{"d_model": 256, "activation": "geglu", "norm": "rmsnorm", "norm_eps": 1e-05, "rope_fraction": 1.0, "qk_norm": false, "tie_embeddings": true, "init_std_up": 0.0179, "warmup_steps": 483, "train_tokens": 320700000}
Each number is 200 + 20 x the weight over its row's rms, rounded and kept within 0 to 999. Layers, rows and columns count from 0. The size before them is the row's rms in percent of the matrix's.

# layer 6 attention key, 256x256, rms 0.0586, rows 219-232, columns 0-255
082,189,175,185,190,202,225,164,193,200,224,207,213,171,192,229,199,175,195,187,162,209,185,192,162,191,241,227,221,201,166,221,237,230,196,182,212,188,183,203,216,191,215,191,190,192,230,204,181,153,180,185,197,167,206,208,179,202,219,209,184,208,208,260,195,205,192,195,211,200,194,193,169,188,212,197,184,192,179,192,217,215,201,229,221,241,179,217,242,196,241,202,228,214,222,178,197,236,214,194,201,205,216,188,194,203,179,200,187,224,168,218,195,237,206,183,176,188,172,208,182,212,192,212,198,162,198,215,223,209,198,195,199,230,210,225,179,185,222,193,200,201,182,228,213,206,217,191,184,185,217,212,177,180,229,232,186,220,219,203,218,213,190,204,215,204,169,220,213,196,192,221,190,188,232,178,225,170,167,200,209,182,207,207,213,237,208,174,171,187,232,214,182,179,204,143,236,203,209,208,234,194,187,174,200,172,191,195,211,192,190,192,224,172,184,179,180,186,172,212,232,209,154,212,166,204,158,230,197,192,216,194,155,230,200,228,183,169,175,217,211,181,215,196,216,183,223,212,196,206,200,232,203,202,180,228,194
100,204,221,223,205,200,160,197,215,215,204,196,213,208,231,204,242,227,202,205,200,182,211,205,214,204,237,223,207,220,181,243,207,219,191,200,224,217,186,217,200,198,185,195,206,188,223,200,231,181,196,188,195,220,221,152,171,182,189,174,199,177,181,184,199,224,198,205,190,204,242,187,165,214,176,196,200,205,207,198,196,211,199,181,182,195,229,202,163,204,215,186,192,194,197,218,176,218,200,199,192,193,189,214,186,186,223,198,170,187,207,212,213,205,198,228,221,190,210,190,211,221,223,177,188,203,223,147,201,203,190,210,184,208,192,202,181,185,193,219,177,212,186,202,163,184,197,199,177,255,157,162,196,199,227,149,195,200,185,205,218,178,172,198,169,219,194,209,218,170,205,158,205,211,205,202,182,196,208,193,226,188,145,211,191,222,198,191,222,157,207,200,209,240,195,208,194,202,177,218,220,244,216,235,225,205,219,226,226,212,251,198,191,196,187,229,196,189,205,226,202,201,165,214,185,172,196,166,189,157,182,150,206,177,232,198,220,163,219,218,206,151,216,207,209,212,189,182,175,191,219,214,191,208,160,193,199
085,199,199,218,226,200,220,206,215,190,196,201,217,202,239,226,243,216,200,213,215,167,196,207,236,200,218,217,184,160,180,212,223,192,187,198,229,202,201,207,229,186,180,220,230,199,189,218,233,228,226,155,200,229,196,178,194,187,188,172,214,204,211,165,215,200,204,260,209,151,213,159,160,218,181,180,199,192,237,207,211,216,183,197,210,177,223,210,209,204,230,210,172,193,197,228,203,183,181,228,197,191,193,190,194,193,211,220,189,197,192,231,249,197,191,189,176,223,201,197,234,208,201,210,197,207,191,189,188,195,202,187,205,183,170,202,223,187,186,199,163,205,201,231,191,215,196,216,188,238,169,176,205,187,189,189,242,197,202,202,187,161,180,201,231,207,196,173,202,184,178,165,203,186,225,187,187,194,200,186,223,215,179,169,203,246,218,172,193,166,192,214,191,245,168,204,198,184,190,224,215,228,212,222,218,193,206,249,234,200,214,198,227,154,204,201,212,193,214,187,200,231,193,211,174,190,159,210,178,166,198,186,202,202,221,205,206,208,196,183,237,178,191,211,201,173,215,223,214,228,175,207,224,193,188,192,221
082,202,204,220,194,200,175,198,202,200,203,180,249,164,240,232,228,199,176,215,202,194,206,194,203,199,209,200,207,217,188,207,222,226,209,203,209,153,203,231,237,215,211,219,213,196,222,190,176,193,220,166,172,203,170,174,220,194,221,212,176,223,210,237,179,187,200,221,214,148,204,212,156,193,179,182,208,181,190,198,197,227,171,219,203,227,207,198,227,191,208,187,198,208,231,203,198,216,204,183,218,169,188,154,197,195,188,216,207,181,163,183,198,209,215,198,192,185,169,197,204,230,182,241,183,174,205,207,211,184,207,190,183,215,163,210,204,179,204,173,186,196,205,259,231,210,204,184,179,201,154,194,189,191,199,233,192,185,211,180,207,175,186,213,179,209,188,205,183,171,187,157,196,183,241,182,211,201,184,181,226,195,202,225,216,213,184,172,221,159,210,174,186,222,210,197,220,191,198,208,211,195,187,206,217,173,189,211,210,206,204,173,204,144,175,200,176,196,185,213,213,196,190,221,205,218,155,211,197,154,176,164,187,228,231,239,208,157,187,203,182,181,214,190,225,176,223,209,220,190,184,211,203,213,188,207,197
094,196,196,204,205,212,207,201,181,197,221,215,222,179,182,170,263,194,224,213,173,195,210,169,191,215,182,176,200,212,159,190,229,185,223,194,203,202,188,245,204,170,169,195,205,195,250,226,181,224,179,192,233,213,201,183,179,196,206,206,219,214,188,228,257,179,175,192,175,217,199,170,142,208,199,205,208,219,165,194,182,208,207,207,204,202,150,204,212,196,209,185,195,204,238,205,186,220,216,214,226,193,202,182,205,242,170,149,202,206,207,228,196,204,174,199,165,196,193,240,161,197,230,189,205,197,215,191,222,205,213,226,186,221,226,202,207,188,186,188,225,170,194,224,198,173,188,197,161,227,180,198,201,189,210,170,225,246,201,175,202,197,178,203,197,231,147,190,189,229,218,222,197,199,212,217,163,186,192,225,204,191,181,215,209,214,197,214,211,207,210,205,221,162,205,175,205,224,197,193,218,222,186,235,206,194,209,216,200,188,206,185,233,188,184,232,210,184,211,205,196,206,183,188,212,193,226,183,200,210,174,196,197,166,192,200,194,164,201,209,217,206,178,184,200,186,224,205,218,188,208,249,171,191,181,193,206
083,197,209,210,154,189,176,190,203,218,192,209,182,213,192,185,186,183,213,233,193,208,213,188,224,178,220,198,186,219,177,231,185,202,211,201,202,215,236,188,210,216,166,202,224,203,190,252,162,161,211,195,177,177,172,203,214,199,163,210,219,197,196,178,224,183,213,213,229,218,216,213,200,207,195,215,198,215,190,195,195,215,185,193,199,178,177,208,248,193,210,220,235,201,183,173,220,201,190,198,201,190,233,196,144,232,160,196,186,184,230,169,242,209,191,171,213,212,231,181,219,180,199,202,211,185,192,161,218,190,221,200,209,170,180,172,187,210,208,228,193,193,176,193,193,206,191,189,177,167,199,199,211,196,235,197,231,187,207,201,173,163,202,183,221,181,185,219,229,172,213,200,235,196,213,207,203,174,192,191,192,234,245,186,207,207,215,223,201,202,168,236,204,204,185,188,179,211,187,198,183,215,207,208,196,200,198,229,220,175,229,177,219,150,203,198,177,164,192,173,193,184,226,212,213,193,226,163,181,202,190,231,195,220,161,204,231,207,221,192,235,182,242,171,196,182,200,204,171,166,189,218,186,218,193,223,215
084,211,218,209,199,201,194,183,207,186,197,173,205,176,162,218,169,178,206,207,215,173,191,226,195,214,215,205,205,219,223,200,211,191,204,218,213,191,217,193,212,183,223,201,189,228,241,198,194,234,160,193,245,250,185,239,231,201,196,211,207,222,183,181,213,189,200,195,175,194,224,173,220,195,247,197,182,172,209,216,205,168,189,212,209,202,209,190,175,201,208,215,253,232,183,232,179,209,184,196,217,196,183,191,183,219,186,191,244,202,239,198,223,203,203,215,186,190,226,222,228,189,191,195,173,166,203,176,205,219,195,194,236,221,227,196,203,217,207,190,222,211,224,205,201,209,170,206,214,179,196,212,209,199,211,228,176,190,208,236,192,203,226,193,175,238,198,193,209,223,190,205,185,203,181,193,207,178,154,193,202,183,202,173,185,183,239,175,189,226,186,211,212,204,223,178,196,204,218,199,192,150,209,163,184,197,203,203,191,208,184,228,255,193,154,149,205,221,216,203,135,215,208,217,202,179,202,192,199,220,232,191,199,216,218,209,169,183,185,214,211,219,183,203,186,158,228,201,218,210,184,218,173,194,196,186,190
086,183,220,205,183,204,180,176,215,177,186,222,182,194,211,189,170,207,210,182,231,205,172,205,212,213,241,204,204,225,240,242,224,165,182,185,201,204,227,211,207,185,195,196,186,207,234,155,198,167,222,206,221,184,172,210,197,195,236,177,178,194,196,224,202,172,196,181,228,216,183,192,225,243,182,228,182,214,211,219,180,225,181,190,241,188,183,198,236,196,233,172,185,201,182,214,209,174,218,217,195,232,160,192,220,175,234,174,220,211,207,187,175,225,187,183,199,196,227,208,182,203,205,147,195,184,217,213,180,185,185,200,186,221,185,203,219,211,227,210,207,175,218,176,201,194,187,197,216,196,197,153,183,154,174,183,189,186,205,216,223,181,214,178,210,196,186,206,230,231,184,199,209,231,203,204,211,186,177,194,224,224,188,188,187,134,224,223,219,203,172,176,203,195,201,200,193,162,174,170,209,219,209,189,199,186,209,197,188,192,174,203,191,166,166,225,190,199,209,213,180,211,209,191,221,178,200,217,202,231,217,185,186,205,182,191,192,197,199,236,199,215,181,193,154,189,184,252,215,190,202,229,212,203,204,226,205
086,192,202,182,211,193,182,234,197,199,216,206,197,225,228,202,188,159,200,217,181,217,186,208,172,193,248,175,213,199,193,219,137,208,178,171,191,204,202,194,240,188,218,201,172,221,222,182,177,178,195,202,186,187,161,215,174,201,191,205,192,181,220,164,188,169,222,162,204,215,239,167,199,191,230,201,165,199,188,192,214,199,159,198,201,196,192,189,218,180,211,189,196,194,190,207,210,180,216,201,188,221,206,182,210,201,226,187,232,196,196,197,182,179,205,187,174,161,204,224,198,193,176,198,215,170,187,224,224,217,209,204,130,203,191,171,214,205,169,208,193,199,207,217,201,211,195,175,190,210,180,196,186,172,211,226,204,182,220,194,164,240,230,199,190,203,196,140,214,225,226,179,201,189,193,199,186,195,168,181,183,203,224,206,197,185,232,199,194,210,181,160,196,245,167,207,191,225,206,197,196,195,169,203,221,180,182,218,185,204,210,213,208,178,188,204,205,173,188,209,223,197,176,205,238,185,197,172,203,217,178,190,184,242,209,271,219,210,221,199,214,207,169,189,167,174,210,191,202,180,194,213,224,189,189,190,182
100,207,235,181,154,204,180,218,217,218,213,160,198,178,245,171,178,199,182,222,201,183,192,203,216,225,202,217,194,263,190,243,179,208,190,199,224,197,234,208,181,212,181,192,203,188,220,199,216,200,182,169,184,195,209,189,176,202,203,205,183,165,210,168,166,165,197,187,204,206,216,224,225,189,213,157,180,180,193,175,188,215,219,161,206,167,189,224,194,193,183,235,174,227,163,236,171,181,222,204,198,214,206,203,169,218,205,186,178,179,210,174,190,201,190,195,162,193,205,233,209,191,223,194,205,232,198,212,200,182,184,221,179,214,178,218,207,178,203,241,183,216,203,199,169,180,201,212,210,174,188,193,191,206,230,173,221,208,205,177,222,230,179,204,166,218,221,199,181,147,210,210,192,224,197,193,213,185,245,244,176,194,204,209,195,179,184,211,201,177,175,207,196,219,181,193,178,185,204,185,181,169,183,160,205,199,201,190,190,210,232,237,214,212,233,230,206,189,209,201,199,180,185,204,224,176,220,229,214,167,195,162,206,179,195,179,208,197,225,196,211,215,198,191,202,211,217,201,184,166,218,234,204,209,192,201,196
102,201,197,155,243,198,173,185,188,194,186,208,222,200,220,174,195,194,201,196,163,214,163,212,213,189,214,224,166,206,201,189,156,225,191,229,186,210,206,171,180,189,196,203,175,219,241,185,216,188,232,211,206,216,201,185,202,209,204,183,201,176,210,230,194,205,216,203,236,199,198,228,179,190,217,155,182,193,206,226,190,244,168,172,179,175,222,202,215,202,196,210,213,189,182,223,211,210,221,198,192,202,182,211,152,157,226,202,189,189,180,191,171,185,175,168,207,200,213,203,229,185,176,172,219,236,180,202,199,207,209,195,217,224,182,186,187,198,222,197,209,229,208,214,192,211,226,218,191,191,206,194,153,223,185,197,179,215,199,215,208,201,223,184,211,204,202,221,204,188,216,182,185,227,231,194,184,196,239,224,222,222,183,217,197,207,210,249,205,179,176,220,216,217,204,191,207,211,200,192,183,196,202,202,177,195,219,186,140,209,197,237,155,175,225,204,174,223,179,236,172,206,169,194,189,171,209,227,201,188,181,179,172,252,199,200,238,190,200,207,189,211,247,206,197,217,219,192,184,231,179,229,226,183,204,205,206
102,185,239,207,182,198,220,230,226,209,213,219,215,184,183,212,204,208,192,214,263,196,216,217,226,235,223,183,228,205,181,238,210,193,210,199,201,188,170,197,156,202,202,210,214,182,183,192,231,227,209,223,192,197,210,187,216,226,187,178,199,235,203,203,195,199,189,236,194,192,229,220,189,196,173,192,203,205,191,179,212,166,219,197,223,193,203,210,178,205,203,242,184,192,205,192,198,198,195,191,165,222,209,205,136,182,178,202,184,203,182,207,246,186,159,221,206,207,176,204,201,195,253,198,156,203,197,171,188,218,218,175,189,158,205,162,199,202,194,212,194,202,224,207,181,226,187,229,216,168,198,204,204,195,222,167,216,201,186,218,217,195,192,193,192,194,228,240,215,202,214,165,224,175,171,185,181,193,209,223,193,234,208,212,205,213,204,196,198,199,172,201,215,190,221,166,211,226,229,229,164,211,193,168,197,199,224,256,195,192,212,209,180,219,188,198,142,188,230,193,196,233,197,210,231,185,182,189,191,187,205,205,197,184,181,180,192,207,195,195,209,173,195,202,209,177,226,198,172,216,216,166,182,174,200,188,234
089,205,171,209,228,194,178,195,187,185,189,194,221,198,175,229,206,177,248,206,210,197,182,191,200,196,188,202,190,198,186,160,194,203,199,213,196,206,210,178,244,190,196,199,227,228,205,226,198,171,189,179,181,190,182,212,243,217,197,183,174,205,239,233,188,191,235,222,224,206,188,196,188,201,201,173,190,187,205,192,222,219,167,238,177,196,191,184,216,208,206,190,189,176,166,183,245,180,174,179,213,204,191,196,217,192,205,225,239,176,223,187,225,207,206,194,192,205,205,197,194,193,174,206,157,190,225,180,164,179,219,221,172,188,199,218,167,197,194,167,214,182,179,223,181,191,214,188,205,209,202,177,187,182,192,219,182,212,209,220,200,211,200,258,205,175,175,222,159,183,187,201,214,202,224,219,215,163,174,165,184,223,211,190,209,162,202,205,207,186,214,179,212,231,189,175,218,154,212,183,205,238,193,203,182,207,170,169,207,186,205,145,226,184,157,165,201,213,188,174,214,178,202,194,204,246,189,184,218,182,188,185,159,194,213,194,191,186,213,214,199,198,168,213,202,178,174,211,201,206,157,177,214,213,177,214,209
113,218,211,221,175,215,189,236,231,194,236,209,168,210,171,182,214,224,202,212,260,187,231,220,198,185,210,210,181,233,196,252,212,185,202,202,232,167,203,189,132,209,199,204,178,167,199,207,235,212,225,221,209,222,211,187,187,222,203,183,219,194,159,164,186,211,167,188,166,183,211,205,179,191,201,220,214,193,187,207,184,162,205,157,215,185,188,246,168,190,226,196,190,207,191,196,198,190,227,205,176,195,180,198,194,223,200,186,164,212,198,203,222,210,186,209,203,196,172,189,209,208,214,195,199,209,203,186,197,185,217,183,197,176,189,184,178,217,184,241,202,171,217,197,203,212,178,211,217,208,199,245,199,233,196,167,215,165,213,182,203,179,184,183,202,180,220,179,227,175,228,173,215,175,194,215,210,194,176,187,190,201,215,175,182,195,204,203,200,188,186,202,172,189,169,212,176,205,198,227,198,207,205,196,208,215,212,236,214,206,235,221,200,208,209,237,241,157,241,192,167,238,188,183,219,163,227,169,178,186,213,222,198,173,191,202,218,212,191,206,181,194,210,193,201,209,206,186,193,206,237,172,210,194,209,204,196
# layer 6 attention query, 256x256, rms 0.0596, rows 220-232, columns 0-255
101,199,215,193,239,185,199,234,188,214,200,171,168,212,223,191,204,214,249,224,218,212,231,196,222,198,186,210,215,191,172,176,177,254,193,211,228,224,230,225,207,210,195,204,195,188,191,194,211,223,186,219,203,237,229,209,180,187,207,172,212,204,217,200,201,241,219,196,162,224,235,212,224,190,191,197,189,206,226,199,196,199,212,208,235,193,150,179,194,212,181,205,176,199,182,199,227,185,175,216,190,202,161,178,169,161,213,232,200,215,211,186,215,197,181,201,218,196,209,196,230,201,201,189,190,126,196,191,214,184,183,200,177,195,213,175,209,191,166,211,187,215,235,204,179,189,181,179,207,185,165,192,206,170,179,200,166,143,186,230,194,192,194,222,196,172,169,191,225,196,211,208,183,177,201,168,173,212,167,206,199,205,163,192,193,184,194,185,186,184,200,235,229,224,207,191,201,200,195,224,208,215,180,210,206,210,164,214,214,233,215,212,209,202,215,223,210,177,214,204,225,185,193,211,214,214,205,184,140,228,177,192,181,184,215,208,191,200,207,199,200,193,182,205,216,229,234,214,235,205,172,205,198,229,228,212,201
091,226,178,196,224,184,170,241,213,192,175,216,181,221,205,210,219,221,183,213,198,224,192,195,196,208,161,210,242,156,186,222,168,215,205,176,221,231,202,201,207,213,208,224,223,211,192,176,212,243,206,186,157,225,211,246,176,198,204,193,212,205,214,192,198,214,207,197,198,202,230,193,195,196,194,237,184,228,192,227,219,201,162,221,230,191,215,175,203,192,217,230,208,191,221,209,217,181,180,211,175,180,209,170,165,193,185,205,221,183,197,181,221,203,200,184,199,232,215,197,204,219,206,164,171,176,210,169,225,209,239,193,188,168,180,177,188,220,181,240,199,203,236,218,208,187,172,179,203,196,169,208,208,201,217,180,202,185,185,199,189,208,196,238,207,184,184,205,224,175,209,146,169,163,216,191,232,203,202,212,197,220,179,196,210,211,180,200,212,212,189,196,218,220,189,149,245,201,215,200,188,207,176,182,217,199,184,194,214,210,195,235,199,180,191,206,236,154,223,164,205,181,182,203,204,206,216,163,178,183,184,195,168,185,196,223,203,183,209,187,189,204,170,192,243,233,226,226,208,212,200,194,225,188,216,211,191
087,214,200,233,231,193,198,204,200,203,191,184,220,191,242,153,216,216,217,222,204,216,226,202,183,203,199,218,228,197,177,210,193,214,203,196,205,196,222,212,202,213,197,211,226,181,208,163,239,226,206,196,197,196,193,223,246,222,217,176,197,198,182,187,200,190,203,213,208,209,203,234,170,161,202,163,247,213,222,197,189,197,170,197,206,206,244,211,211,185,200,187,178,223,224,180,183,208,215,179,191,171,179,202,183,211,216,249,210,182,164,209,195,176,200,191,195,169,212,188,213,231,187,206,212,221,180,182,222,157,200,182,196,170,163,193,192,172,158,194,220,188,223,220,196,214,189,205,168,195,210,222,204,226,192,197,175,184,202,175,196,207,185,205,168,182,195,184,226,186,201,177,205,166,231,196,190,232,203,219,158,232,175,189,169,197,208,212,200,215,172,184,193,215,164,211,227,189,201,152,200,189,212,191,197,190,240,228,184,204,193,210,222,213,205,237,246,217,204,216,177,210,180,217,224,195,207,209,198,215,181,197,185,197,176,196,235,177,201,210,176,208,213,175,182,217,228,257,215,179,205,231,219,164,204,180,182
094,187,193,169,185,183,229,171,186,170,185,191,199,199,205,213,218,200,186,239,187,205,192,157,198,198,192,201,199,190,188,176,197,213,215,206,211,191,247,218,227,179,199,183,187,201,203,178,215,217,184,205,195,209,208,194,191,211,240,192,185,183,218,183,218,198,210,200,197,219,215,247,190,229,200,201,191,202,195,212,192,220,208,203,201,221,184,178,192,233,215,189,190,196,163,195,210,221,167,216,204,161,184,170,202,186,188,234,201,227,224,208,235,208,213,170,181,216,204,211,225,206,230,205,238,196,227,181,213,172,200,194,197,197,225,168,223,206,200,211,173,177,231,177,181,213,193,182,182,160,168,192,191,179,202,182,161,220,217,176,216,196,179,206,217,188,155,186,196,180,193,221,170,182,209,223,175,219,200,227,205,197,208,192,204,190,194,205,173,158,180,257,218,215,219,173,229,181,237,218,208,207,232,217,224,158,209,169,227,211,218,184,228,184,173,173,206,210,219,182,180,223,195,193,197,211,198,206,188,196,182,195,188,205,220,181,215,187,181,174,196,212,226,266,149,193,194,230,253,198,192,233,209,207,184,208,208
083,177,163,211,219,213,176,219,202,214,243,199,188,207,237,224,206,237,176,197,192,200,209,207,191,209,205,218,168,215,185,213,239,202,206,176,213,192,214,157,163,223,211,203,210,187,175,167,191,203,209,201,175,201,196,193,194,185,215,203,195,187,187,184,219,203,185,203,195,221,199,190,205,216,217,197,197,196,203,218,183,261,147,183,163,168,166,222,204,193,182,194,223,180,188,210,204,181,178,192,209,209,233,224,183,200,179,165,200,165,179,190,212,197,189,169,188,196,210,196,223,214,223,186,228,213,248,170,230,248,228,224,166,185,224,235,181,179,217,227,178,189,200,158,182,194,203,168,205,192,207,186,220,205,224,181,192,202,213,183,193,185,242,170,185,176,203,172,220,180,196,185,222,190,194,216,204,221,175,206,194,202,211,164,208,228,187,194,194,231,183,213,207,184,171,186,188,189,215,228,221,216,187,214,201,219,183,175,219,224,231,195,213,172,178,214,202,203,191,198,209,203,227,253,169,200,201,153,206,194,211,216,208,195,213,229,170,209,193,215,216,174,163,208,231,186,223,174,190,198,217,199,178,200,196,222,199
092,161,223,163,197,165,210,219,202,184,204,186,218,192,153,163,171,204,200,190,209,155,202,197,178,199,189,173,228,227,250,194,187,237,246,217,170,162,191,177,182,205,195,199,207,251,183,194,169,169,205,169,214,256,219,191,240,236,192,196,213,208,191,194,186,186,212,221,228,205,175,199,209,222,207,197,182,165,189,203,181,205,227,199,188,197,193,179,184,184,216,238,213,216,185,210,202,181,165,207,227,190,195,197,190,198,175,203,208,210,204,191,192,183,214,174,199,201,198,220,193,183,208,212,195,192,166,194,205,180,175,147,180,189,233,178,200,209,199,211,182,225,175,172,168,206,163,218,242,196,163,187,190,181,190,205,198,183,208,206,182,174,183,236,204,193,211,218,180,186,221,235,209,184,203,185,200,226,172,206,185,187,205,210,200,198,207,189,192,187,203,221,228,169,179,212,212,234,206,210,179,178,196,167,216,212,179,207,189,180,217,231,212,194,174,148,163,186,194,199,183,193,235,184,214,190,233,213,215,193,206,206,182,213,191,202,186,195,196,147,223,202,205,207,208,189,206,193,200,194,174,186,220,204,217,193,205
095,172,202,197,186,203,205,224,206,196,234,180,199,196,209,198,176,167,179,204,176,212,193,186,158,186,215,167,205,196,219,233,189,191,189,210,160,179,207,225,219,205,224,200,194,193,174,217,212,216,183,180,223,160,202,202,240,222,196,188,200,178,195,206,171,177,211,197,202,203,205,192,195,199,204,190,205,167,195,207,197,171,227,202,225,211,175,194,214,190,207,168,210,198,220,208,189,190,192,189,212,229,179,166,205,206,193,197,219,226,180,189,218,232,181,190,208,183,199,229,180,194,195,202,178,167,205,185,178,187,224,173,220,204,219,176,219,193,172,221,188,189,183,206,217,211,195,199,216,203,228,201,181,190,174,216,197,188,159,258,167,169,242,199,198,200,207,203,199,207,208,226,206,216,186,200,235,183,196,186,228,215,190,167,199,192,190,188,191,198,214,185,252,162,214,229,230,220,208,201,179,178,168,175,227,204,229,239,172,182,198,183,202,213,202,228,223,180,234,172,231,201,246,193,214,210,205,213,201,226,201,190,187,214,223,198,189,206,206,196,176,256,182,165,187,226,258,207,169,182,214,225,215,174,148,177,193
085,206,187,174,186,219,170,198,196,178,171,196,223,207,196,175,219,199,204,162,204,202,227,222,252,201,206,180,178,214,199,195,232,188,180,202,202,235,153,224,211,214,225,209,195,201,190,218,171,221,189,208,167,191,209,188,167,182,230,193,161,175,200,189,228,205,189,199,202,233,213,256,205,212,246,201,213,221,213,179,189,234,209,190,211,178,216,168,246,228,155,201,202,174,196,175,192,228,182,194,224,174,224,175,208,210,223,184,197,193,207,189,189,197,209,214,161,224,207,210,202,223,206,208,211,227,225,215,209,161,199,205,200,207,179,190,220,197,168,218,198,213,206,216,210,183,220,173,187,209,231,174,201,192,196,214,203,183,210,220,198,205,221,174,228,208,219,172,193,174,215,200,248,205,219,200,225,212,227,214,185,190,225,228,199,166,223,198,217,218,177,223,192,201,220,178,222,195,205,166,198,171,221,218,165,176,202,177,178,173,213,210,178,205,228,204,165,174,191,218,227,207,195,222,176,209,217,207,173,202,181,194,217,193,164,206,199,190,201,182,228,183,218,216,198,166,195,236,216,212,177,202,162,204,202,235,215
096,192,202,185,157,231,232,225,182,214,214,201,179,159,167,166,215,195,197,211,195,208,166,222,195,178,209,186,198,208,221,207,211,200,224,183,169,212,247,209,186,229,222,193,177,210,218,222,204,210,204,168,216,199,201,205,199,212,182,242,172,172,180,173,183,192,194,201,205,201,198,201,201,181,215,178,210,175,224,183,227,208,220,199,221,196,194,185,179,200,196,181,195,207,222,180,229,223,182,209,234,192,202,236,205,231,212,178,202,196,180,220,193,203,209,221,239,188,221,193,185,183,211,197,190,216,194,172,205,193,208,205,232,190,207,224,203,220,198,231,199,186,208,188,222,182,173,148,230,171,183,201,208,218,221,222,210,205,226,211,197,169,212,203,212,223,212,209,184,200,191,180,213,216,164,194,223,211,201,216,202,205,231,255,229,239,173,238,239,196,241,206,232,212,213,207,215,156,219,167,199,200,221,238,185,196,204,195,198,174,168,196,205,180,198,177,169,206,166,167,193,179,228,200,229,211,215,182,210,218,184,208,253,221,229,182,188,213,218,199,192,221,188,200,187,176,184,192,185,151,189,186,197,225,198,202,224
097,190,212,173,202,210,236,219,189,190,221,207,230,195,186,212,223,216,199,215,186,206,212,211,158,215,238,201,200,188,191,186,208,175,246,174,155,158,200,236,227,186,218,196,180,198,212,214,201,185,232,168,227,200,221,227,201,205,245,181,219,190,181,218,192,161,213,177,208,215,188,209,242,172,220,166,220,169,238,220,186,195,198,182,213,203,200,206,195,227,192,189,219,224,236,191,197,193,195,214,218,202,212,217,197,175,189,201,221,181,197,225,246,214,200,239,196,215,218,224,205,212,198,220,225,188,210,201,200,189,214,180,223,207,223,201,217,176,203,247,211,200,191,230,215,181,192,222,230,215,221,179,205,191,162,225,184,199,193,194,215,170,176,211,193,150,174,201,199,200,245,174,211,220,159,211,210,186,198,216,213,207,218,205,214,196,186,190,184,208,197,214,204,211,144,209,216,208,205,190,214,201,207,224,178,227,213,212,217,153,209,226,181,163,180,200,198,185,213,197,194,188,213,178,201,165,235,177,205,195,210,200,210,211,230,172,218,205,193,183,156,225,183,222,186,225,229,211,212,214,167,234,215,192,197,198,205
102,164,202,218,191,218,223,234,206,209,215,192,206,196,157,195,175,193,201,198,183,196,206,225,210,183,187,200,180,194,236,168,174,196,199,201,168,178,209,209,225,194,217,189,214,192,209,186,208,234,195,203,207,210,183,209,249,191,214,134,207,225,193,201,186,221,183,181,215,229,170,189,255,166,204,220,229,188,204,188,237,180,220,215,213,172,164,176,176,225,206,197,210,221,190,206,180,197,177,190,194,213,189,204,236,196,203,183,199,194,229,223,211,216,200,237,204,217,174,234,192,213,233,241,194,186,213,220,173,191,219,216,249,194,226,212,224,228,218,211,199,201,210,164,167,195,208,175,211,201,187,203,197,222,185,171,230,197,200,222,192,155,188,233,181,193,212,199,194,209,212,176,226,201,162,217,211,200,222,212,186,199,180,213,204,223,191,177,209,214,167,208,205,207,203,201,222,220,182,191,192,203,209,233,218,219,184,219,194,202,217,178,206,219,198,185,205,172,205,170,207,218,222,215,212,175,230,157,196,226,213,216,220,185,195,142,170,208,186,203,179,237,170,189,208,176,202,187,195,186,166,156,209,181,184,203,200
082,187,223,187,205,221,186,211,180,208,208,191,190,184,205,198,198,200,252,181,181,206,178,221,221,193,176,227,222,188,187,213,178,231,202,229,244,204,229,159,199,235,206,209,190,207,188,212,232,206,233,217,173,182,190,200,230,191,200,173,203,210,196,177,200,206,211,203,191,184,234,184,199,149,184,216,174,215,189,167,227,230,212,198,204,145,180,207,191,184,205,207,179,200,200,201,214,182,170,203,188,238,174,212,180,219,201,204,210,185,189,204,163,221,211,221,199,201,191,182,173,176,216,189,198,203,154,237,189,217,195,197,218,195,218,222,200,222,203,193,177,204,239,207,239,160,216,217,215,182,129,216,208,207,198,193,226,195,192,239,182,231,209,249,175,185,197,207,192,174,210,194,189,221,227,192,197,203,198,215,186,239,216,217,172,200,198,199,207,191,208,174,217,171,195,183,216,194,219,162,217,156,215,167,216,196,189,194,224,235,206,214,189,185,177,166,199,181,229,178,184,190,209,203,159,181,204,219,189,189,240,234,191,190,165,198,186,224,197,203,206,186,187,217,208,215,211,202,207,194,175,193,219,210,224,187,208
100,209,187,212,174,203,217,195,211,194,213,205,229,221,206,178,162,178,173,221,190,203,219,186,204,211,206,214,158,215,218,176,245,182,200,196,187,208,195,190,192,173,197,185,186,229,241,211,173,187,186,164,205,204,162,225,199,209,206,216,176,196,186,199,210,213,205,187,218,228,161,235,223,232,194,197,212,191,196,206,186,209,158,173,215,226,242,206,202,206,188,168,223,192,169,213,153,215,198,210,223,192,160,190,195,194,231,195,177,197,228,204,205,196,176,189,195,214,200,190,241,221,218,192,202,222,209,197,205,188,225,201,219,205,166,223,201,163,191,168,203,204,172,208,191,217,235,191,175,217,226,209,174,179,198,224,160,202,233,171,225,194,198,175,216,224,189,188,212,188,175,179,200,211,228,241,202,192,170,224,195,167,206,187,223,165,214,206,159,220,189,185,184,164,179,235,198,213,177,182,213,214,222,223,184,216,205,238,195,203,203,175,212,198,209,239,183,250,197,226,209,193,201,197,221,210,224,193,210,185,195,194,197,217,211,205,221,189,217,218,197,193,210,213,192,188,184,195,225,226,227,197,243,201,166,247,183